python train.py --norm="layernorm" --tie_embeddings=true --init="trunc"
Each number is 200 + 40 x the weight over its row's rms, rounded and kept within 0 to 999. Layers, rows and columns count from 0. The size before them is the row's rms in percent of the matrix's.

# layer 4 attention query, 64x64, rms 0.235, rows 0-25, columns 0-63
095,243,239,134,238,176,120,248,199,211,179,156,218,173,243,122,164,195,149,205,216,239,167,167,272,200,214,179,188,138,240,256,162,200,234,210,239,237,126,171,185,233,151,150,181,224,151,170,254,145,187,179,185,201,163,179,216,153,146,215,194,170,226,155,101
096,197,209,235,182,223,277,250,276,133,220,159,186,168,222,218,219,198,283,237,231,215,189,218,130,195,206,119,169,235,175,111,219,111,187,208,211,206,257,260,268,237,213,194,170,234,145,196,233,190,140,242,245,191,249,228,255,214,216,180,179,164,220,212,179
107,246,200,229,231,274,247,200,176,192,279,195,192,196,188,185,181,212,295,114,224,166,203,248,256,179,229,191,164,168,153,251,243,202,244,204,159,147,193,282,265,141,167,181,223,282,187,154,174,158,208,175,224,202,215,181,270,168,193,213,176,220,245,140,215
090,241,207,236,223,242,151,210,209,147,184,193,208,192,200,211,233,247,188,238,176,310,205,195,170,180,259,231,165,221,188,182,193,229,185,129,231,163,145,152,230,224,184,214,179,206,197,198,255,216,219,116,81,206,208,226,275,202,256,304,182,222,167,224,245
100,222,232,169,202,154,181,202,160,262,219,234,207,291,247,207,195,151,193,188,227,223,201,226,240,287,268,241,174,250,251,293,213,226,192,246,243,230,186,233,218,144,165,170,156,197,186,195,268,129,182,245,135,183,150,211,142,193,199,214,267,178,204,152,176
090,241,269,231,219,266,189,197,227,206,177,116,221,189,167,193,241,173,234,193,215,182,152,193,174,251,212,196,229,215,139,164,239,191,176,155,192,153,215,241,236,159,164,184,213,226,306,220,169,199,265,239,217,197,146,259,236,193,131,208,129,209,296,182,137
098,139,234,238,274,264,196,200,167,179,208,181,183,256,172,183,219,153,222,199,135,209,239,214,120,173,204,144,216,175,211,195,211,222,186,227,158,228,128,217,219,116,186,157,172,230,178,181,210,165,199,197,223,180,127,262,202,247,200,231,146,302,189,106,235
101,206,202,158,217,215,232,183,110,195,182,222,200,239,278,241,226,158,164,281,152,265,147,172,171,263,144,219,234,267,269,191,168,193,218,234,149,140,195,188,163,175,241,190,191,166,119,206,211,205,159,179,166,219,219,203,223,111,173,194,223,197,170,224,127
125,191,235,247,184,177,250,245,172,163,212,244,144,156,149,214,159,234,182,255,211,236,157,335,185,199,192,124,219,200,178,225,245,176,170,234,187,216,174,213,187,186,207,225,203,296,209,199,156,216,203,163,231,172,176,205,186,237,250,233,281,125,217,256,258
100,187,117,168,174,170,259,227,180,188,113,153,237,257,209,268,184,205,223,216,177,141,277,209,246,153,174,223,240,188,250,180,198,218,247,202,178,208,166,121,231,152,190,219,194,154,237,144,223,138,181,224,205,169,224,200,225,155,167,143,223,113,241,243,241
110,105,160,224,180,212,185,189,197,171,204,165,144,194,146,143,261,248,179,217,228,133,146,226,228,244,266,249,224,163,173,213,169,182,157,245,230,189,200,179,211,175,191,180,158,238,183,179,121,273,255,115,240,170,185,235,115,170,225,193,242,252,192,197,183
096,191,157,213,208,153,231,167,174,200,141,175,188,181,218,174,200,288,252,180,204,164,199,202,104,206,203,241,202,279,154,269,143,228,194,281,292,183,174,214,203,193,163,167,214,202,210,203,160,159,257,158,270,267,211,213,153,212,196,169,266,158,213,168,239
086,206,234,133,160,133,134,199,205,274,150,178,246,170,217,215,182,243,225,142,201,239,259,168,203,245,230,235,177,276,201,185,239,206,150,211,205,148,216,159,246,212,194,219,240,195,210,185,248,214,312,162,263,218,232,186,220,221,187,214,131,114,156,208,178
095,222,255,201,217,212,224,179,295,220,145,190,251,190,115,197,184,207,213,176,247,152,232,287,126,277,285,167,199,220,257,211,199,238,195,231,198,184,209,138,189,155,157,161,190,180,210,152,85,214,191,185,211,209,228,189,225,193,200,183,198,254,242,165,230
096,173,192,168,259,158,142,188,169,186,155,160,280,174,240,213,247,212,191,176,177,242,118,224,184,126,141,127,234,296,196,153,180,239,175,162,234,174,194,197,160,149,196,218,209,257,214,185,252,196,150,226,218,177,258,238,255,129,184,216,185,220,167,158,173
096,173,186,192,206,248,228,150,150,184,229,151,160,180,158,197,200,242,174,138,188,240,173,209,202,182,88,253,207,194,221,244,272,180,225,143,222,186,262,206,186,146,150,211,267,176,221,224,152,299,203,158,208,231,208,171,259,155,158,180,238,252,218,272,202
118,193,156,256,236,241,198,192,175,199,280,172,210,271,155,151,242,136,190,192,184,121,199,227,164,197,160,176,144,251,176,240,239,205,154,283,178,180,193,147,173,181,226,169,180,140,166,161,112,194,165,206,237,206,161,210,220,163,287,231,212,227,164,189,264
110,194,194,146,202,101,215,201,249,166,200,234,269,223,167,193,159,249,228,172,181,169,229,180,217,173,259,167,135,208,248,156,192,176,173,204,243,168,268,223,285,230,141,218,225,179,164,172,229,187,237,179,253,157,248,210,206,160,252,242,109,190,187,118,219
112,199,180,256,194,188,214,269,188,209,203,185,246,249,163,165,176,232,207,205,243,181,247,181,184,243,224,141,187,248,238,155,177,187,248,94,196,240,168,253,119,228,165,199,237,133,185,168,152,171,95,225,200,236,233,267,235,167,142,193,217,137,202,200,172
098,183,205,251,206,249,265,188,197,126,229,164,229,170,140,244,193,235,203,181,174,188,123,257,190,181,172,177,258,233,211,229,144,178,152,171,143,170,277,211,140,149,175,207,178,199,217,262,136,236,180,187,215,235,226,232,191,190,183,217,181,302,249,114,206
087,163,228,166,213,193,184,172,272,266,166,208,221,179,168,122,206,187,119,244,150,138,190,204,151,177,268,143,254,178,200,301,242,224,304,218,98,236,173,194,164,223,219,208,198,225,168,177,170,202,218,184,193,165,174,203,244,192,204,211,173,220,174,229,227
087,204,165,285,159,244,255,208,128,184,248,178,196,255,203,177,251,140,281,188,215,189,273,223,235,249,171,142,154,177,163,94,212,158,225,249,249,131,190,211,206,214,194,239,174,198,183,146,195,237,164,165,178,196,201,172,264,231,190,170,216,258,193,196,184
108,282,235,220,159,243,202,143,185,220,234,180,189,197,193,179,150,209,172,140,87,175,243,213,213,145,185,111,221,189,239,234,206,126,177,220,224,185,188,159,222,233,225,242,196,156,171,309,195,187,222,151,205,271,150,263,184,136,194,218,192,205,204,178,201
112,205,251,252,228,230,262,196,207,194,187,232,168,142,206,191,124,231,221,100,200,199,196,179,143,213,215,199,160,228,248,197,193,131,156,209,194,207,215,173,180,261,126,225,212,116,233,155,190,205,230,206,111,156,220,151,152,291,251,182,161,185,228,224,167
085,273,212,149,216,298,207,233,205,170,172,317,208,167,254,248,269,201,223,120,221,194,169,148,207,191,194,168,231,134,181,153,190,225,197,202,176,244,162,250,200,168,204,239,209,170,176,188,249,96,167,241,163,204,167,262,194,200,187,218,172,189,219,218,168
093,204,172,217,206,200,131,192,212,262,200,257,200,234,225,175,181,201,169,198,164,200,219,89,247,189,251,300,205,133,268,120,224,204,258,240,150,221,184,209,178,219,218,192,202,171,187,142,167,198,174,239,212,233,207,135,165,208,238,177,119,199,112,207,215
# layer 4 attention key, 64x64, rms 0.233, rows 0-24, columns 0-63
095,267,144,105,194,261,198,186,236,170,192,244,160,260,234,262,184,215,81,247,186,191,200,119,177,165,261,224,211,173,225,248,218,235,239,171,178,188,207,231,244,203,201,195,281,220,203,235,212,137,209,188,151,198,162,198,197,190,129,189,215,141,174,201,191
099,164,185,161,203,258,202,203,196,244,170,221,135,178,221,216,184,190,252,197,185,181,199,280,181,169,174,166,154,206,203,97,263,177,206,199,306,236,220,168,209,277,143,209,234,228,139,257,263,230,180,221,158,165,205,163,199,171,241,205,196,134,236,135,155
107,221,219,157,210,214,329,214,217,182,180,127,198,193,244,244,151,223,258,227,189,232,201,189,262,262,131,214,183,125,211,206,206,229,227,247,219,91,194,244,166,187,233,184,195,181,153,183,210,204,228,137,245,174,186,136,196,201,166,184,199,235,256,140,174
086,204,235,177,216,190,151,155,201,185,198,200,262,149,150,228,208,223,173,229,160,227,209,156,237,203,179,297,255,252,150,176,186,255,278,260,187,219,188,171,276,220,235,256,240,247,227,170,195,224,212,256,139,245,121,109,190,207,247,177,175,219,211,188,174
101,256,181,192,182,247,246,222,175,215,146,191,261,211,250,157,249,202,191,248,219,207,234,94,218,161,240,235,155,168,253,242,204,199,213,219,154,238,231,291,199,176,107,149,220,185,227,169,209,122,171,203,226,163,125,219,227,210,195,215,205,217,126,180,246
097,229,232,159,262,214,203,198,170,194,232,171,213,221,144,176,215,219,259,243,257,201,200,212,204,219,229,122,219,138,153,171,187,249,143,186,184,133,174,208,169,203,184,243,238,181,240,226,275,193,265,190,274,212,167,180,188,236,174,200,228,188,224,112,71
113,188,267,146,247,172,156,261,193,157,156,155,207,271,199,210,263,195,232,207,170,231,235,206,238,229,182,209,255,136,224,183,207,266,208,160,207,174,153,241,160,161,169,201,168,161,189,127,254,234,190,167,122,251,140,180,165,243,196,194,152,248,167,119,213
093,234,144,170,214,326,172,178,128,222,184,198,133,178,179,182,212,190,229,127,156,220,173,189,248,217,253,225,136,221,189,201,222,207,264,221,146,234,187,209,210,186,199,227,149,193,247,257,168,168,141,156,183,268,198,267,208,186,186,156,156,216,149,263,233
111,120,243,249,233,215,200,144,191,260,212,146,170,182,254,208,203,217,220,176,219,184,161,182,117,238,175,182,182,183,211,159,198,215,169,253,187,228,216,156,173,182,198,212,239,312,156,121,205,201,184,234,179,164,185,242,206,310,188,227,226,205,301,217,229
102,211,181,187,137,242,184,255,211,248,240,262,259,194,186,134,190,213,213,182,206,182,208,166,255,131,154,181,211,220,191,188,318,193,204,251,254,224,203,214,210,180,242,162,194,156,161,224,148,102,216,142,243,218,217,194,199,206,152,215,189,138,237,238,289
116,155,179,196,222,197,267,152,263,155,245,156,236,155,158,165,238,253,162,208,208,219,202,180,206,256,205,236,145,188,198,181,183,245,111,224,168,228,142,161,200,175,207,150,175,176,178,128,208,318,226,172,144,228,220,232,214,221,165,172,167,280,194,174,150
094,179,236,279,197,191,221,161,213,163,201,135,208,171,203,206,257,350,202,142,259,226,204,199,127,185,188,209,128,247,193,240,224,263,145,227,227,184,219,205,145,192,247,202,200,155,235,166,185,146,209,216,190,150,186,181,224,148,240,242,242,240,233,202,224
085,246,211,176,138,137,236,191,186,219,159,222,260,180,174,238,189,274,191,243,176,242,260,184,212,185,233,155,199,214,99,211,176,170,185,113,252,197,201,130,220,194,155,231,212,186,267,182,173,109,254,175,244,191,239,169,178,146,243,200,182,215,209,261,156
095,144,190,220,221,147,190,243,189,264,213,177,246,200,184,105,236,253,173,225,231,177,251,177,176,228,256,195,126,118,251,181,186,184,246,209,272,163,198,203,179,238,231,193,214,139,236,171,194,174,232,204,213,238,259,159,251,254,170,152,139,185,270,153,166
097,199,147,136,224,166,172,175,105,160,205,168,172,185,248,196,216,263,265,213,179,273,222,180,199,101,254,189,219,221,140,184,183,261,180,156,240,147,231,191,172,170,230,183,222,234,194,272,220,185,205,253,198,300,149,222,204,195,226,239,174,155,186,210,233
090,287,219,215,173,235,179,148,232,145,231,170,198,219,232,205,171,177,294,175,159,215,146,216,164,198,166,202,171,157,185,156,134,201,186,223,179,154,214,103,188,199,302,177,189,157,244,254,208,242,171,188,251,211,239,220,237,156,110,221,166,203,251,225,198
113,162,148,250,221,135,220,218,155,126,181,190,250,223,200,170,205,207,209,147,146,159,266,232,227,248,184,226,181,188,260,233,174,227,237,274,233,184,169,187,155,191,167,179,161,177,168,171,292,250,192,134,180,250,196,244,206,253,211,229,228,308,230,188,225
113,189,159,182,198,115,243,250,235,188,193,204,215,148,194,261,99,262,187,232,186,224,265,179,259,132,200,166,174,195,204,170,191,183,184,181,228,177,253,146,221,215,124,180,228,193,159,205,148,166,179,177,134,180,216,143,218,135,280,190,156,220,207,136,233
106,276,144,189,175,234,191,278,193,229,199,212,182,235,211,141,244,227,166,178,167,154,271,245,208,238,191,155,219,194,200,160,203,238,227,223,178,269,261,209,185,213,222,119,197,170,179,240,189,176,176,273,123,205,206,136,189,189,196,154,193,75,242,222,190
120,170,204,266,279,183,258,246,195,220,276,129,169,209,197,190,192,238,276,177,245,210,214,248,238,225,227,213,232,152,227,189,164,242,156,203,166,181,200,224,147,154,247,246,189,189,264,262,258,265,202,238,167,242,202,204,274,230,208,207,118,249,208,169,199
087,210,236,178,230,110,182,201,193,200,267,255,159,215,236,215,276,179,93,227,238,213,182,274,204,263,244,167,198,153,249,208,172,213,325,239,166,216,176,189,205,193,218,239,235,213,154,185,177,207,285,166,209,231,207,210,161,229,193,190,187,222,238,243,205
087,181,122,205,181,282,231,249,234,210,140,211,231,218,248,239,203,168,263,159,145,175,250,212,232,263,164,268,197,197,162,207,261,152,164,224,208,174,109,206,213,235,209,191,164,154,144,152,269,248,163,202,229,272,233,153,205,230,220,185,184,203,233,167,170
104,171,206,233,210,164,210,226,233,169,226,159,168,198,212,248,124,214,161,142,139,150,148,237,187,178,181,216,294,260,207,227,184,228,210,248,117,163,224,180,202,241,165,192,268,105,240,228,232,140,229,136,193,182,184,237,193,212,223,234,125,246,244,186,209
110,174,260,303,152,205,188,229,182,263,121,233,201,193,198,219,156,169,221,255,193,163,222,198,151,218,215,174,159,248,267,177,147,172,146,249,219,151,273,170,264,199,191,264,195,195,256,201,218,160,185,214,174,193,193,186,193,183,223,100,147,204,203,167,136
081,212,209,201,173,272,214,230,156,202,181,123,138,161,121,298,214,207,193,255,174,155,157,194,203,210,188,178,218,256,216,188,297,264,218,199,132,136,245,241,179,220,164,216,173,242,184,247,184,181,278,200,207,196,169,238,162,224,159,168,224,165,146,182,220